Weights of a small GPT-style language model, trained from scratch on English Wikipedia.
Architecture: LayerNorm before each block, learned positions, biases, tied embeddings, normalized queries and keys.
Each number is 500 + 40 x the weight over its row's rms, rounded and kept within 0 to 999. Layers, rows and columns count from 0. Numbers have three digits each. The size before them is the row's rms in percent of the matrix's.

# v: layer 16 attention value, 192x128, rms 0.296, rows 160-191, columns 0-127
# o: layer 16 attention output (transposed), 192x128, rms 0.231, rows 160-191, columns 0-127
# up: layer 16 MLP up, 512x128, rms 0.321, rows 0-20, columns 0-127
# down: layer 16 MLP down (transposed), 512x128, rms 0.352, rows 0-19, columns 0-127
v160 088:453459567480489530493472492439484485468508505484404568512488518470521547504454440488484447500573581467467515542351540478504498481441509574480465469503475503509453436555475441439491494485473509505502454508464425416504504561487471497530496565548392467500482497461545476528531541496476460501492526494448516515505457475527489496466516529584493525578471515548506547447551466477490527545517
o160 087:537457476542518523544492503491470459479520513517491465536530461513522461511559542500417524481472531520459479444547563541440445515493502402531495545487512540510420601434489537520523509457483493552456480432515509519526465460619522493536534414537528607510542432516497540552511514511496470541564399512495522494511521473507453544514481462424453512493461470519488456468515502449500522439509
v161 083:557517554521549492495515466458486499460518447567541497522480433545495465496495463469523502470438433528520563509510456599540579556480471485567542516522548543500455464422559525472519517468421529519519447526572582464534478527464552458526526506531468472490519522502486534453561518462490471501571533480458508442550546519530510450476494430507475512539491460494417448485484468558482594480547
o161 086:442505480511549559442475519481537417553576533503485508537447493514555564476523469534468493521505469560584414467499509455540435434518476406469493567459479441494457489504568487477506503492528480428586550504452545462454525470447468473505504535573527506485533552475531517598497424471489522501523498445488430496500453513518487520524485498488447519558516495501523562522563492478562472534486
v162 088:488478518518487493499503487485460479466513554426456566489479585531502544579395507412450497463485431428534524496493538498518480485545486468476503532545519425493549533476482519490480518485447493520524538541459483532468514459478489485546501479485506460485559408509529542581502506479510502522470491482583464409489467557500459453480491520568532418518479521485536518452478562421538402498572
o162 091:509538484493538561565508565513503423513546508489526520583487539525524410465538475555464517548536557507487520540525434489515543557501453535527463474494520577470396521513486471547505531514512596490457561540475543518520551584550512485491528526471511456531486465466452482428556520461505541514561435470549553497468611443525474523487499492474544533524497470480512521515423481557507508523477
v163 090:482516449518453495521545500485460524513507493458525553452500541487556510505506500444495526478482516525546425523498547556444626511569504434538464481541507447450547524533470579500527458462525505507522578551506496458522486492517535480503509468558434469610468562480551478487513424436542572497513541513496538502513489516496481478503530484490514566504580628507481531417495536525456510466515
o163 088:495470515548549541514485561516550498518513435474578520568560476550433465459522554523504513533450572550483476492530532492540535538515489584487501519482479485457489541514521561463464565494496545472448566452607483536537493513409486504545487451536470454462508468528518436555470539479474520535496540481439515461547523501526529548617496457518576482504425512488548518533538472503500457487561
v164 097:471413541501413456520508467467510454561507455509472490548526534533472567514469531478459469443448526471516505548499535544506481471461428500517536516548492465481499496520513399583522474462432519503546541464417491520443461505434564566483506479492521520489476484485443517520452515540433475498513518415510510412468535369474539535471500474542501457501533514483473559469432497546488465471496
o164 096:499497484427499574541510552503532563431466471433482514510439523442516500478516497522463469437502456495501516525439515459476495480494411493456508418512494445498494590424472460541433492550453518424507469487501570522536496453546469472510429519519397477507469471531513487519495469438471494491530502466512445540517431523503441568448434496476448485504466445478484500549405544508524489548462
v165 075:489523483537492593488501385509513483460512501457393515449489551424519494470515484473482365481535557498560491493533434542480504476546514455520491459432500550513527549467486576510519468473454466516423442487528541495532526500501532510558452488479499552468525524548496527530578510498500576506502540493461529466455511508449501493510491432572455505486549533533518459602483452521480467503504
o165 079:470467517465443488493529560401515502546469542498499490490540382557451451513514548487499555564450429493427502506489462497546496535443528458547490518453495433482488542530536458424536516504485463451561510501546489594503461519505471500515515503520576469531513564524520395536424487489496492474519469535531435526448459465541488516437504559461565480476476520417510541536505487488503504466468
v166 088:543504467466527532483453521514464460495537498491455493462440545477491450539565523570511515418460516511497516546473473414487454505509493472443528597513483513442540532604435533508442561492511456589450500521529510531468453572548595541550449453494529456446456469521481572430543472483500505469485486567479540449496494488477515492554479529499498472478553491505468454480447552488437519462480
o166 088:396561438471499464477499427497478478455470486532501447566502526532495527493503462422536492518476496469513521518423501557490486517469541508468553463486465459501576510502506464513484503539477534508489532433486513455568520628482427416538521501486480539506517554454528428547464520552467462470554499433517476581523576486507460500458513590532580530482499478537531554519479520497522471552497
v167 084:453470565545491511483405454524483528515444488486443478455515534462502510544516476486487439531523509490520499526464526522489571458536549488576488445548467436455513481512504444517575479455540505541545485524519497575537598514502494508541453484558482505483489578499525489457481573540501566533461470454471473498503520513537565511466431372518443572513422507509479438478499416509519483483523
o167 082:487426502549495515568602474417554452484498502503487490559529465502480497465476470552530503415526529493451454482510511488481558471455449508512440518460514484522485487499503495535504470494513509482463459504454448505365447452487535488459584441508519519522501455541442441573471510484510501436476462543501441470478442489563409498514472492506518419517509483490491462458507574519474409446477
v168 124:535473417503522524416474419461508549571498570460492460492538532530535425538494510531465508506509512557617543435545476480525477570518505497480534492522562451467514508548438522456417523442481531562478520471574520567443460501528520499539459513520504420500478520505539538470463449434492515497487510544518485457487534533501493520430584476462485515532528534412491525446439514507503493482511
o168 114:521540464564530519428556501529508549516461467409495463572460504528549483464468465469481500495483508470461462438540470555487476533521464438498506510551463506521561500573492463524532515542540523528460603497512587449503439520415464486521482493567553476473487516504480514518552559482449510532517522558507472468547544500487397476461511516560569539525449523501542537505491442498502462609479
v169 109:498396534481539444477446574480508474476473552518483430468511537510563548477540484508436454505559439479469530558476476524570546480527562488479489527524469481464440442586459558488521543563499535554488525498520553509509482518588474552511545511505453500519475451480522464584560554521495510484504507533499571556551474509472474526568429491445507470521562568563499440484532508508451521504493
o169 098:520514524530457562505482495588510534522452505429545422536462424475454560485487451423465553505500531467491421526523560486524524525479514541518425485556472522543467508430505513467546527473558469502469476523442490480493521475563494494582524488461473549427533500514437496459444477526462502404582492485545536539478513543537568478566498533512539523566453453524543537459506499493524496430521
v170 093:548510478496536502476441499468570515539507511450509555537503484534516479413522432510438500479540489493510548421552484519502525447496463506467601523555465501563501546449523477485527467543438539541517509460445501544542524478543502449538512431516487503406510474575521568470522497508493512484450395562504519511506518468544539558471475439484479536565451549447568575501483458497466480536561
o170 093:509500499496511455486555475426496469509476497490506433469474528493467512541503498512517498530540487531513449534356485499464488455495495485477475540520479592502401483442481493515521419506487493567484516557478528432469416527555461526565462509535532431545516505445477545540529500472438443482480533574444516533455436464509451487501505433480532501543469531461471496521412487602538472510465
v171 100:539515501485463604465507470503510528533476481466497436474516518515577522500539480631514482445510493519522469493538511508442454484509489507505576432492470531529510512498443504493501485512421489524462434505509535518464468589553488474496437508510485488454540460567534457548466481462443477517513431516540572547568512470418446540590541554514502498512497478478431502617534500480462521474528
o171 094:449397556449588549476543407449480522539458514488475471500498455561490559444455567478528450534538487441481542496463520489490459518507521500535503557536540478516505490508504441495489568564538513590511472543520564407578556481538463543531453516582508420443457475500530515486490529495492517532548536519500476552495542486521539475445528494472563573513505516463510525508511505465495519459454
v172 082:534445440444554496490565494514566458516484566499519496501491546484498438465513475459577518453547559440569501499511492502482479495552523548474541485512545494476442490426544520560465551526500528509523480512481524585460493466516493449471454448478535522491552464522382519600450511540439503527461505470512540458453450474522433485473562571459462474455565466533525521543460470470551450487489
o172 085:450537515510483480475413547438476509491448489492508429494479536565506484541464490578412483532479486525468553444473484535524527502415498508536414493557516560479611462556421487515487459472499497507520459470540555564503493536559478553470446566519474461488478534488495526468558456471534514453473489503472473593575514530487465438467464504512505573519457525466489520464463455520473561458484
v173 109:589452438520555500486512454473514520525516407530550496554517507595552504475509511558486538494448488501561455497518525500432531502544439454471555535532514482481558559526581479498452476459449540429505469456436505491445526480490487506537484443517490546532496454493449477438574460506488493483487507543493498484410540458461411514438559475501486537545433492463504556540429499481557496509484
o173 102:501525441485572439486461405495503480428571476454487453476531490494456439516504487489498466512521415506510525458435443433505447533579449507490522482541496484504537528464473479497548450582445499527525545490474546513476436487462520456502497533536501432457509520517457572563458498453482502490531524475421465496509456537508488512465487450576481496475549561416492541532429444478488532497405
v174 118:515501404481501463531489499454582539511535434485531513378492475514499466472488489568487540487465452512575526452478456500495450506490514460406557445531549482580466424473493541470441483533513502453512504464468496492488445505478514477518508446534476479518454421496494513418529479564504473448489491547509503423500495485543457550486511519513512534565461492515396533525381503528503512498468
o174 102:499486434523557484483483469497435547492520425570513481511456535566504497506497414457521496506497494525486371461415435486434531546516459443533507501565545524478531519498533417483547487490423497598456475485515502490513463487430469484521429529557471463451549573488461520490493486574484526483478519426512485477456512482472528488423492443564484530491476459460523499524458516530547479462506
v175 117:498466505486503459449483502476587471480467483496505461546466512543490498422472493458496452529462424513479560562560461528509495492488453575495435453430487410473510491509454520485529490573455527429499455504390507484523491445531433542490552504473493538540485527562465535435580522572425542416490477504484472472463475461493542568513507488508531475451545470479505536498509515494560448453546
o175 103:511546532529506519554557570551547531451516474510497501432447469461529510586511450491556469488551480539451491522489506448504496487513545447525431504498477458501460499430452470482448421490467500498466534485512476502478553557494551484589506539391493510474458610426447565475436440460517482523496571518494539454463471511541512466486460516569522489475512467507531434523507501510446561475458
v176 099:456500457558477499503539509477471455509494552501525519520519482508515551486465573524467466493522480465478475567516526533425477489492454512527517590502471460443473504499517429519470507556542522496438500434457478481439392446496501490541552513509499466541541428500438480476470495414515480577512523553474437513587461505458500511489538490450565433436480615506565444534547470505529460480468
o176 092:543453518383446515546446546518551503516509478480491455475468448443448509513499520468512490513489525470522479467462493513507489431573486559547449452503460510447558510514460539495509530486451482463481533460490508495585491522511524559508460499511405509534456468545496532528443524481456497469481489573517537519379525427421540594551454563534456577484531513553493498511560470481469515489500
v177 099:404443541551474521480541478482524584523498429501593513433536534453478597496480431494533477535473463532464509531513499460545507462520469515523393487520501585408471498555451466542532567517525524545471448450569494525519470493488537523532538453460496512524543532497490481505486517424536480483421491481572538492486486455533535528465473442508470452476552476509461478527504545488433481485464
o177 091:565441503424440502549523528511455518532432531530478482512510511550477486488572476493454526478504534605521451479582592523510477442520426502537540443454487466511454436449502495518553426542462523421474486511471511494524512472472425558518483576456440529519464482461514467465479474486513518478507510477531373487438545579535523516548510522491514434478488503483501449473507524470526470529495
v178 093:479552523552467505550528569501541508468513478430586494507527501488441503512496476412477439505446481509478535520531569589460504497483463546520430466469562425537521547493450565406489496518435475495515494471524473533518480421483525559550484533484470455490481498507529512397458457548431517530478499493474411596429464542524550469500541447489554464521521500502504499533518517525479518525510
o178 094:468473453382540536473505517476542458547480442543486509443499466531490465446529533498525515505428461425445502462521417486543515446506517454501523447536462506488436428513517475518513495509474524467474586522489416498531529553427576514523484501457478524548485538476499495508493503538516518490464528500541564401481439468586484490547409454532497460529485467577514470446449485468503458510533
v179 096:476522508530510458542516496525558565497585493432479553470527467515474496474512450500498561493478531524530595485456575593537536507471485424504449517516499509563479477460410495504503475567447564459483455540559491525553499458496534521465447529535581398496543491459498477496492504500475552484491490487518497461432458524511600527483498501521439487484537500524567532520421504435556517463546
o179 100:527435498475502503489480517430457485497479510488477490516463462515495445454489475466496455519463421529511464485518465458474524405475486452477479527496502450504473529514519477495530507500482508426493469491539410420501472491435519464494488506439439507499476553481442541467561444508435509484495523426463469490490497465476409399461465424497527542498429523491414448462417544470441396461537
v180 115:492509496549511483455511480518400541494507497417446484494479502530543442517469511471412483487477533481539481460556546521526506575461538464445576528510477470481546514527462589476463521490491497539485518529508501531473439506540515491492449444512494469465407405480566470594511496458529440552537523530560490476574480568455509467490543559440570502511524558484529478529491527518438511427504
o180 104:508498475491512538486525516590488461507447478502522504609486465531518520458419508553536528532521512332524455578517485509500485521447487531513504503522563498481508556579567545484487454524470456477514545507514501495491507498516517508533414542557507465455566460503471457479473574488482512578555537480494579524516561463464520490503495511482568534526462563456515596471504458510500499524521
v181 100:481443553543514533510512641433497491477440442499455504528541445454496524495555520539474509479524466546488518436512485461515523462507577541545475454463442558490478507538423470497507495457524467533491480483555439482496464540559453512453540530531451524498497480518532454473408557460495437501480503530516519511524456522519454490449471503493489488531556506445418444488623480516461496583491
o181 089:539502465486462539473511454510460495492489477468502496470470522454429523471481569470517466542515596456496455525608521540522557442485509474529510537445488509494491458484581507516502434505516510575481442566450507497561538416484417573509537453464506563526468459478538505542447518528505466508464487506526484549528464592473456564513527460416452520509491482580575509506535440491521512454523
v182 105:466522469554512492581521477441546439492458562445525545568579582458530506470515486552507525463532500480523465458546463521466550498471486549536525486439409518520524445484509511572514518522511524491454501535524456436508577536477470540395502532438469461518504491481448479502475574556601546537477487467533473516500494516490538518465518539476477469408486522522480509481569548460497504566547
o182 108:505460542504453463472536576515484581464460482505502518486511472481484504500456508519551501544515580514618590536554462502539532492526561561486429517447463555446505503446481462535528522486547551520569523450509508511512514461508535582498480494563540521599453461486518499510467454503546548525511597477480502527522463544476466543517598511495498541450556508505505437549516525545468468449493
v183 112:455577467493444438588503519529461513526485495541476546520493489498497439523584536584492610513463447553490510550526521518537458547530541540504480512517484558562485417530563470531498482522502456469496518531478524501488507526460544508444515480458602492473551464478532593493510448498492477463470503433563466434543444496496527504541506479502472490503415512463539489475603484487566504483533
o183 095:489491604536485572436480472498586480520485531533579527479525556510524540496405472461547459424500587514506518467465432502542548489513480523460505547460536502503485568515501533471550485531404514457546542496512505401523505497538464489470541494472476529525511510464519562439528531539518502485475530450506499517470533501428498605468565526502451449490524432468507458485457534493462476540446
v184 109:456439553540515526483481459568548464522506459520439546512536450493405484498528503441467533580472518535502563501470448498495550443484561495544469497476478501551500477467483471507477480526519445512492446566491467437505490458494535489483502601465601583516554526448503553461467449449499477466500459526510420481459460470546486508542468448519463507459499523491571572498518502551567416520529
o184 098:524484487497414474531445446537461548483544495522494588527466511492503479562488540496545496513506539521414488500535522550504552495544472455497503535435488532550526474498493517493514487526517499431466564578515465470466464520490544505500511432447517476508516640488521473477551508507535549454405459574521524524492562583446470559499464510439514461527499482469425468532490585535460465444494
v185 118:471483549553494468485455486491498448521558555494510528578527502464463503482495530508533573479440582521564537485490521494558521495470514578509518467490472476496504514484521513555460521499455467493430420545507443493508566539457522561487496548482575530431460591444493528514459434569484518500472590497515497504440494519516560488491575525511488447483503500544581573450553560509565452540470
o185 109:462541507515443479484540500489422529490479496535490492561464470439480539516487485519514461511474529466531522513535420476472471485551457439493505529454450509519533495492477535500542518470450569455599518470509494565466526500503554460447416506475494543526449551400485452477523550425510457529462487541471447531564492534576454514515516504494507372425487458532408478475418517516499502479490
v186 090:467489478486487482461469532437534481497487490509408546560483438483512515461550460524507585526515455526472480484509532523464527588487480540504555416433460519445494530545481495497535513472496516431437455486462435452413547488575505481561453523523540526546503514436476433557506434484487479541490496563505485538551498546464494528493493607550444510551496534506512529446522437516551490563544
o186 089:516456500542432515472486457567437475412532455504485488466493471499493503501434566469490450560488537473501498502431556536554429438558498521531450512456516468455472520494491527532487535518447422514534446437484514451514458444551524532447522480541489510492447544532453510506505519473497506590447400576446515508538503501582523504512555444567536452447478433514537492482494478558549508495473
v187 084:446462443451511492465479564473495555494545515453493540456458467454439487480560503469579501464554496477558478548500517489499516503545487584462478530487536477467542458577432535522543508460519479522499494532528549466470525597548503452471414389544520424512568540502548491515571541540510511529525517551484567473559510472552456539505524570464516515487507481501435486434486502435498495502465
o187 088:441523476502449566528462481496486395459496495541480414450426517605489539505485526551466496496512589527433554477498560580474471509512484562461536543495511495477553552494507490535511549467495520566534459419507447495505454475513409458508546507520519539468497470488482472428444520475526487493526523446448484503521502456512422464573513472523534542434439556457524507483543489501453537485506
v188 099:501445524473528512533509546528536524521531558566490532482479538514500535523543558511466474442534480485494486512524488483536441427439515525496446467432549520538564408529542526529479539516461530531492456616516505463537519557535519572438536499427474504514492588496514504485515487549529504413448499498531502555444487434489526507474473494555506461426437540525484476494520634484524492444495
o188 094:471545539506479530584492533518523496453468522532493490482530452468477564510561483545437564539455516526512530486534456402461536646573524511480495543499451492543467495468471506458480496446587497519542537528509495451526529452495503494512536461431532534522480493461447490430506469572481500556526525448530458479527519545454488515535430488498495412456561507450519485586514498439454468519497
v189 094:591508470478464477478550471425478498507522466511493503506467540550474451492516470432490557539447535512515475523469471510511513538539441585495540521524505508471526457558597507459531436499543472496477589484474524490490524529390479432479423494469564504527509501435503463450481469488565503455492528527462549564485608478484440491498556455490542483494459497423543470496477435509473422490531
o189 098:454443516457511448433444508570543483475545478487535468491588525499580455509505494585505471579509548484504501489517537520493500487494458491396513505535539511543513464505429506408508521532485521538587570465504510563426445544569472503511499482489474523517495493491558516484565468427543487504575528481493509396561474482528545581480496549508497472507458496459509502526544549527511500526438
v190 094:422498484425473560421507583499536447556515559479476406507509546521540576472481463528458536500545449453472514483534490483505468429499488616511495485443439500555543483501452431477477524499509523539489484552541490444535492546490449520522537502482533492553501488495511552443466492497494422501477477507458544608431451462501556452521503457506513478531485452539526480552471554464446518490521
o190 094:524533479459470555521507498519429469479434513490480481440518506446491495464580419513531465513486453499459568531522466585477519491510522464469504461499486556570446479470479484590545525462550521537502478526537492451599558533502533531520538454492446551440555492463491557536532464457555516540504517565602443511492465504520530520505506516486480499464504536490554492476613537521554430456461
v191 105:482495476556522487539495475505457494555533520431490518584512554446521514521477462507430478510473547511555503454584501497492504561472545523465514512435511422503520491391465512478497553574464461489514523474546496435482449520520543505597435438550531491503458434506571472492517473490522487531563512553523445564503539476532517448535586508467578521543492491483454472509455549535489575534479
o191 096:466472418466492531463523465586407544554470506538490475473508508486471508444521511553544583495437509437489498521493434509431431478492463514508512458476474561531497548531533467553541488537505435468499547534425494552469470519453522443533423493561509564491544493512551490576489460433475547555482511489482553511465540471509462457533537422542576515569515460474519542469486460496450534499493
up0 109:421497485429473507536433467567507484590524523437432505493468508521555464514499573414525491493503472502446418525511501471542533525453489538484526533540525495500494547476467534532608450515481518471468509541529500535558466461492599485554522480468485533462572478471515498561455518468553514510481477533515495537500463485484560495473412520473492461503470584544500491460528458411429549544519
down0 118:471471504492537498456459537555528498467490504511506504579444497514555558482487509517504528454521512538557508520445473450435475501470526506505482479500498521470524506518551491480429546552438540563558536460450405557534473430490488502395540522469525491526490501424511452392520441510445457459467544427440524541498476508529527510526475503540495554557551462548466497536480437470571447447440
up1 115:525430499435504483526488423499490489557522488549478525476438473522544409495542459530494450499526440587504544538489508471491436500478546526501542503437532508447520553537464559566441487509462529526428458506499471481543551454531431517563468494511476514488558594496511533418452503505478485560488525390466518483442471493504522569469471486454483512422474552478473499533477521498494568498435
down1 114:514507466532553494496467450444546549522492473512499585517534531607525522453603430524509508575509437553467471536478495582511518525497546470525496555490485563539522480558519531563505470544408462543454477532497478553569500462460503523509481525543519561546505615500509536466467485454516532468489482479431524463491450503526564511490464478576519449531529488549547454518455514498524479470516
up2 090:557451484476489528476483466522467504562543459519561481479433509552503429528522447464529563476537536592528500532463563477464567427458504483544485454491559538430473445473485499466464447538539473527498530545535494450555514502501518516491504485535445500489526488550528494412566511431525451478491550495547509512535455516468465455453533511554523534542568475633549496524500492479445508442550
down2 099:557513444517535487492526463546562592516452526459471483504499479515496549585460459551459519480519479501480484527473509514564545496489496467490470511498395589501552441481545498512530494508469532523622502460486517414558460503429429489488506483529570501531550491442453503618461457490554531479515465514523481454531535512446506471489463486491460519544537497508486432529551478514559522569483
up3 103:489463489455499510483495508527422444468539547459535501504457555460450472464474530443456513450488428503596506570457493532568526472462479452498494469452490472449553602574542526480453490530479474475550493490426557529438520589509450484475533517470478498543541486473517483412522539523501468490455512546539501512582466507466483582444547506531564521490480518530494483521543478500486563517587
down3 102:530528484499530532506440495507528549533496555559603454537507444476459538593513456542511556472495443523500499464569528485465494474486513516482525547538525485508495465532482513496488555487415539536416439516476481484444522512429546473457438507551487513497511494487558536480507551468451502578492444505454601445510435546514502456465423557504445473585494499545462475476474567514562479520488
up4 096:460559486483475458513542572462481497506479552552449542550468481594472510526507523521523529551499410461525473569462556483519481451553505476480452469471533528521552481520478466364463474531500535515511473517460540439450515544497478556476548488535544549478524463508518499466556425519492476422481438467555495516555412461552423491515543556509500460501482488563556525461527478494528456477531
down4 083:516458494436506518515481555434585485483497416478558465412456556473551562508547524532486473483525535504443564457571439508529531559441545501579503549543507477486524569512512524562495482482486473445534525459483466515531440447471511529469521539466525583545475562552512482527476557505478521461448518456468510508436487486479530497575525520485436557530562502495556505534510518480503576452456
up5 097:469534526489512593416511446488450540472487528473517449476538470495495455478507471477559501529569543446454513464541533536487468470540399480469490507454535555479496512518521515504471491466459511491456508539536490448536462493513492458577514518523500517533507526527432400492475447443494485573477451460490533519457546430471500492532420537535414495408451528567474525542562515475525595479469
down5 097:491447550505495521525487524442445480510496579508541423495425496503443480514422535531448527500449467445405427437454513492547443554427503520503511493550475482558470486484470494521484507492566521467556519512526543427493556459497510546541473523513469452468469511485492585540514532515502576545493487447457482451528584489449445492437485470441472437558522468487495439489458475446471508501445
up6 091:559513557464532532480531493428525466513508517431524549426533496538512515399489526597484499501436477497511507491429545523512539530547527453532458522517495527517519496449587482473524535438547516515429490493488497498565553473540456537503499501440535477493524370464510476525488513448485488473463451468568523527475534498492565480470483453442432498432426433428506545517481474525501560523490
down6 095:517549529503468571493496495496479549484485548479441472443513490524508523442479534477471490482501472488558531494502520414526395506535478566470516464578428511489500420515494480464530462472542495540374500538469483503526598578521525558503483575573480509475539532562523484490524535471519492486448465494498515489554526491458511472586536505555516566513429506548523471525502495479467416559550
up7 093:483487531462538489484527456526567526491533512498539525499540432488451448441496547483552440529522454476497508464502529483460472573473485508545531477520546473446505560487427468466543528479504502447485444484446479522478451543604447492480490521498494508533496579431477459473445497486472482491547493444468442548387572549519462534547486563491445475580415503546525546483484514430476495536563
down7 094:568495467531446544511486479522520461491503460477561466535498409557475463491426460528575500500521458570492516447519525517542459455448528467469516495470555474527487529475445495533491518529533486451401505539489499473584465538564405497541464475558516567503529517516456490507523453463584575492476472467476571494468452480481480468477556503537459534498503489512526430505443508480495549610445
up8 104:512554475468520492439490518525486500500515406425455535578443456466547473546471507552500532546492480513472488523509526575480463521488474499562427534487413472473449458415528519432468433524545502595520584498516489482534478517451481528494504560408533516526540498510543576513520469518500537489510500488508474528545528471559443480563574534489457564494495529468517461488403511471518495461534
down8 105:516495505503532571478437480545515475493447459536475527549459551552497554510497490500566473462465484522469441501475490495469547530491443503497470552484554573556526503589493547460425489522504497487600544505537577496529510507494559546544493431502495414498427500462515576456558479543472471473538446485463494537461448473471583498464562514543488592535557538490479532506505501582491459524522
up9 095:521479507437517518502480489494481464501483598483554548558510505448469539489412514624552494491477511458538511495485579514541469507487554499515538479528545500556482488611487491541517432392449455497505500509500493478504522492591502568535499522450449466487460584458497471494407512456445469494512532473483491523461566491455463568508524522515519542462499542515415513449511462506548498518487
down9 098:489514491576489476575526527523452541550512486517439492491499495536498484520578460461498422497580470561562484441551437417499505474515509430552567542487495499520468498514472468454503523454525478544520533485504468421474479453431482413497528506528584452472475555516511489468450550510498563501407415534561466528493426477510492546505532498456452441468514497501508442531472470494489435525480
up10 098:455543481525459499479529574527468465490545483504450444535465474488440510544526431545494566543460478427552531522485467487498443421466528466515505465472544483494526477511469537530519475523441567550506520509513533515541504513489531481472539432534519496403515457530495530477519520529523447456443520511547401503514517486527500483442464511567442512486336456502548510490467430460451443539520
down10 092:532500456483485510561523484481473533497536611391554467555479542479566434511516563477518513425558509489462433450513496539497514447480497470520497551505461526541504534533577436493479559453498471499524568552466536522465495510521497523606440487462528518531494512519479486512474533472458465515551487533586508491543470449492501528435516433512487423548582472500505500513514460428571526499532
up11 103:455419494497539507500506484478536505475500523465432510449527498453549522484536426564502468555490530509476476499546473549529465523473530458486461522495534501543583494454462576489467521550512488501469563547453496489498525544535527554491437513572566562544532425494525485480441482453461517497463457571493522497509507454533460420545560522531529490369475599531450476497497503524463508589530
down11 110:461514508474501485539511522516501517518503506489570463520523487478506442458562471496511537534522509459463556524500493498576504486535526609494464424457494468464473540465524560464591441455517562421486515499439540462447543480590526484557488501394462555431447515572483465462497554504532531487470517536495468532491504492539553570538509468502466622571530515527513486494517539464469516519531
up12 101:495477535478448457510534594493533516485527557541491504576441511470445539547467519444513533524481505473528434514436515461493509528463476470494491526418482577460509517451553391489521527484471517511513523477491565504490467541490548563412510460523578489440575533495494501550527532545441447531555490476424484508465474456439575516522549547516499501475465505476436498476507391542473504514511
down12 107:530446506547439521531495573522566431541568482547538541519458493514474477542489514477455445499504538520489504572515561429373481424469412520564480522459452495547539581537475513541462491494504554591596504478560488475456497522484542494462558541475453443480450478492495495511542478503469513455557513512504566506558455466509540531519473529544535479513476478447446482487489506498497461511511
up13 099:560489423531575467607492505545440513485556528528536507472563468614528466559465498458523496463436399451489450495545480417581494483498451542495483495484530529505544455521486400449550524479467476544479503499451525519527495538488505489487474502542517507513500375548483485471474499512478553456495501455499542452449461501561493472525496471549550463465433513527491510528536516512479467485495
down13 092:419471539463432551452463447427523480504438516454521524507515514473495456511515508577452513497520572465521500464533534554498442491559481483470532530471460443537532530516562565453494503398472527587549532479571499492516535506520559514491508486508490541558498542476498459492589597559473523570536511521488467507522444537456515500491469506517462405532491465463497521556487537436521442498450
up14 099:573501462506542460487461492575490497417426506443477491546561538500516474493509517412536512494483548496463524444495483447539497591496470519485525482513496465460523542471498465557441507469471492556465507528568472471432475494534563523506549535534495597493524481418527502451456560526569499444404521501445482495498513499494540529468404535483504536494439496470444532423492564520457452507499
down14 108:548528478586482528481489433543485486526443431532566475474498497438498573497492377514489440499542479483521460458472533467452547415481475460498501481462493451533529514506491426493487481512394511529511535419471484455538508427493510463487443563511550547485479507503457514518464503525508466427507453514488505504497517471501534500473507551563420482596485521486524485449463414445555531490541
up15 101:483424463473462492493496542416526487441496427455475496484504515433494518481463520486517465558523492528483469570479534582549531535501513547497488513504496537444459471465509453420507510516502464553548463486542570507498505456428512531470459482559472527566531526571574513512562494560566499449543494505473590450477494502533456468544568524451539510416577505435475493496451500541443462447478
down15 106:539505517514518429553557460496496528542469438483460487509421540396515477540523459506467537557540435532483544496516485514473522589483467497453577473510488550495498497500534503521537487524471502495423466559509421487480452475512468449551521496521421466490553545518511568457466494423561468488528477479572513497522460585437504578455422542516474530533449500517502428520526541464503535445510
up16 104:554544483566526503450541482466519519444530483505516458428563495493583500532446452474524477546484457483488471413534562488446484505396488490479461512514472537549592523534478554512490505459422486507455524484563510485478555462588466532495510532490447521520416451490533490431540512491418523560522433476484455519513559481515450486530479494512518492431466498495474448556499563459431471526518
down16 103:469502564454498469509460525561531498428540514592500510542400507582452460520483484502517462499435540559510572548535505442462552474588438481530531491498460500501521503528488526435543504531489525529493454407521415514461546471516513505504475439523564441451519533428530513456509502462490476483463530540538582492546494547519504571521487506514480463490480458471524492482501562544537412553485
up17 102:508527458514540513482534511507509550551478496464554505516453477511518529470473427566497526545497503506398527545491557442618517504527529547523506535443492545547493516471505497401495502420472435535446575502519573478493561513492495432457468544490491539471508449552511482472510493527468539600434485499535498417487519561501465511521466560469418494464432492541557445485480490471492525542496
down17 104:557534520511461496481500510439483565559489494490491559521488579498523449481571526592436489489546469585521468489510430522503450477434559461505496441460524513478446520490517430539483503505471488450503502501482454554420493453576538510523538467447439548474508494511498472548487531498546508500474478519414547542462519426482485582458463471530464523480531553446437459524421445535456458474479
up18 098:452481512489474484439613459564516504465527545494504475547453427413499473509492546496466474466570510459475480569515479490469506536556536463496489497524496484451524487496499532464545500497490580504509502560459473531368470550512512518457546572544477488514506466513513525469454467485429526528460501524475522623452519457515557471430557523521458480483530548506532511495508485601443493497559
down18 101:479519500449511471502358524479522551547518492507456499439455559492461451489487532489432506532489503623521445473518420523564531509482534518499498512475463476487499562432574548505490460471445511420489519542485511474499451523480474500487539498456495493502507619495505441532536467471522466552564526530495533527522510519480467514495522502472458377465529537557483463449476460535511534544556
up19 098:495442468476513482518459410452495508492499497465487392553502500586492522546435508462473435476549531409495512423523430481463557506483474522482538505486511503502500507491449501438567568466565408531509458503514567438530503452503563547495501509521473465444488545424519531519462505459527560592542505508520517481538472525447486535533514513502540425441462513490507575506490502526503454441480
down19 096:523521553491478432534481500534442508563545536542538571447493505475511512546508590521495549537456563446463473512459456516500510488419559462481553451534463500510440438505485485495501469445483490466515493532522499554524514516490449514527530416388466540413509491522499511555514490508516520434393455507509521517550558507499568485549486433499442552489536436489522588544492476495501450473490
up20 099:502553534554554558547576499448515489509479526531468465474530484492521472573551495437448540452456438532548481506520460473496522489451536527508446498566544511455461580475576475489457568546474557479545497527456516474440517517572485499565486395475447512492483503482529449521484578466530518493521543533537503410509504516515495523446543484507503514537512569552512463470500446504521549503618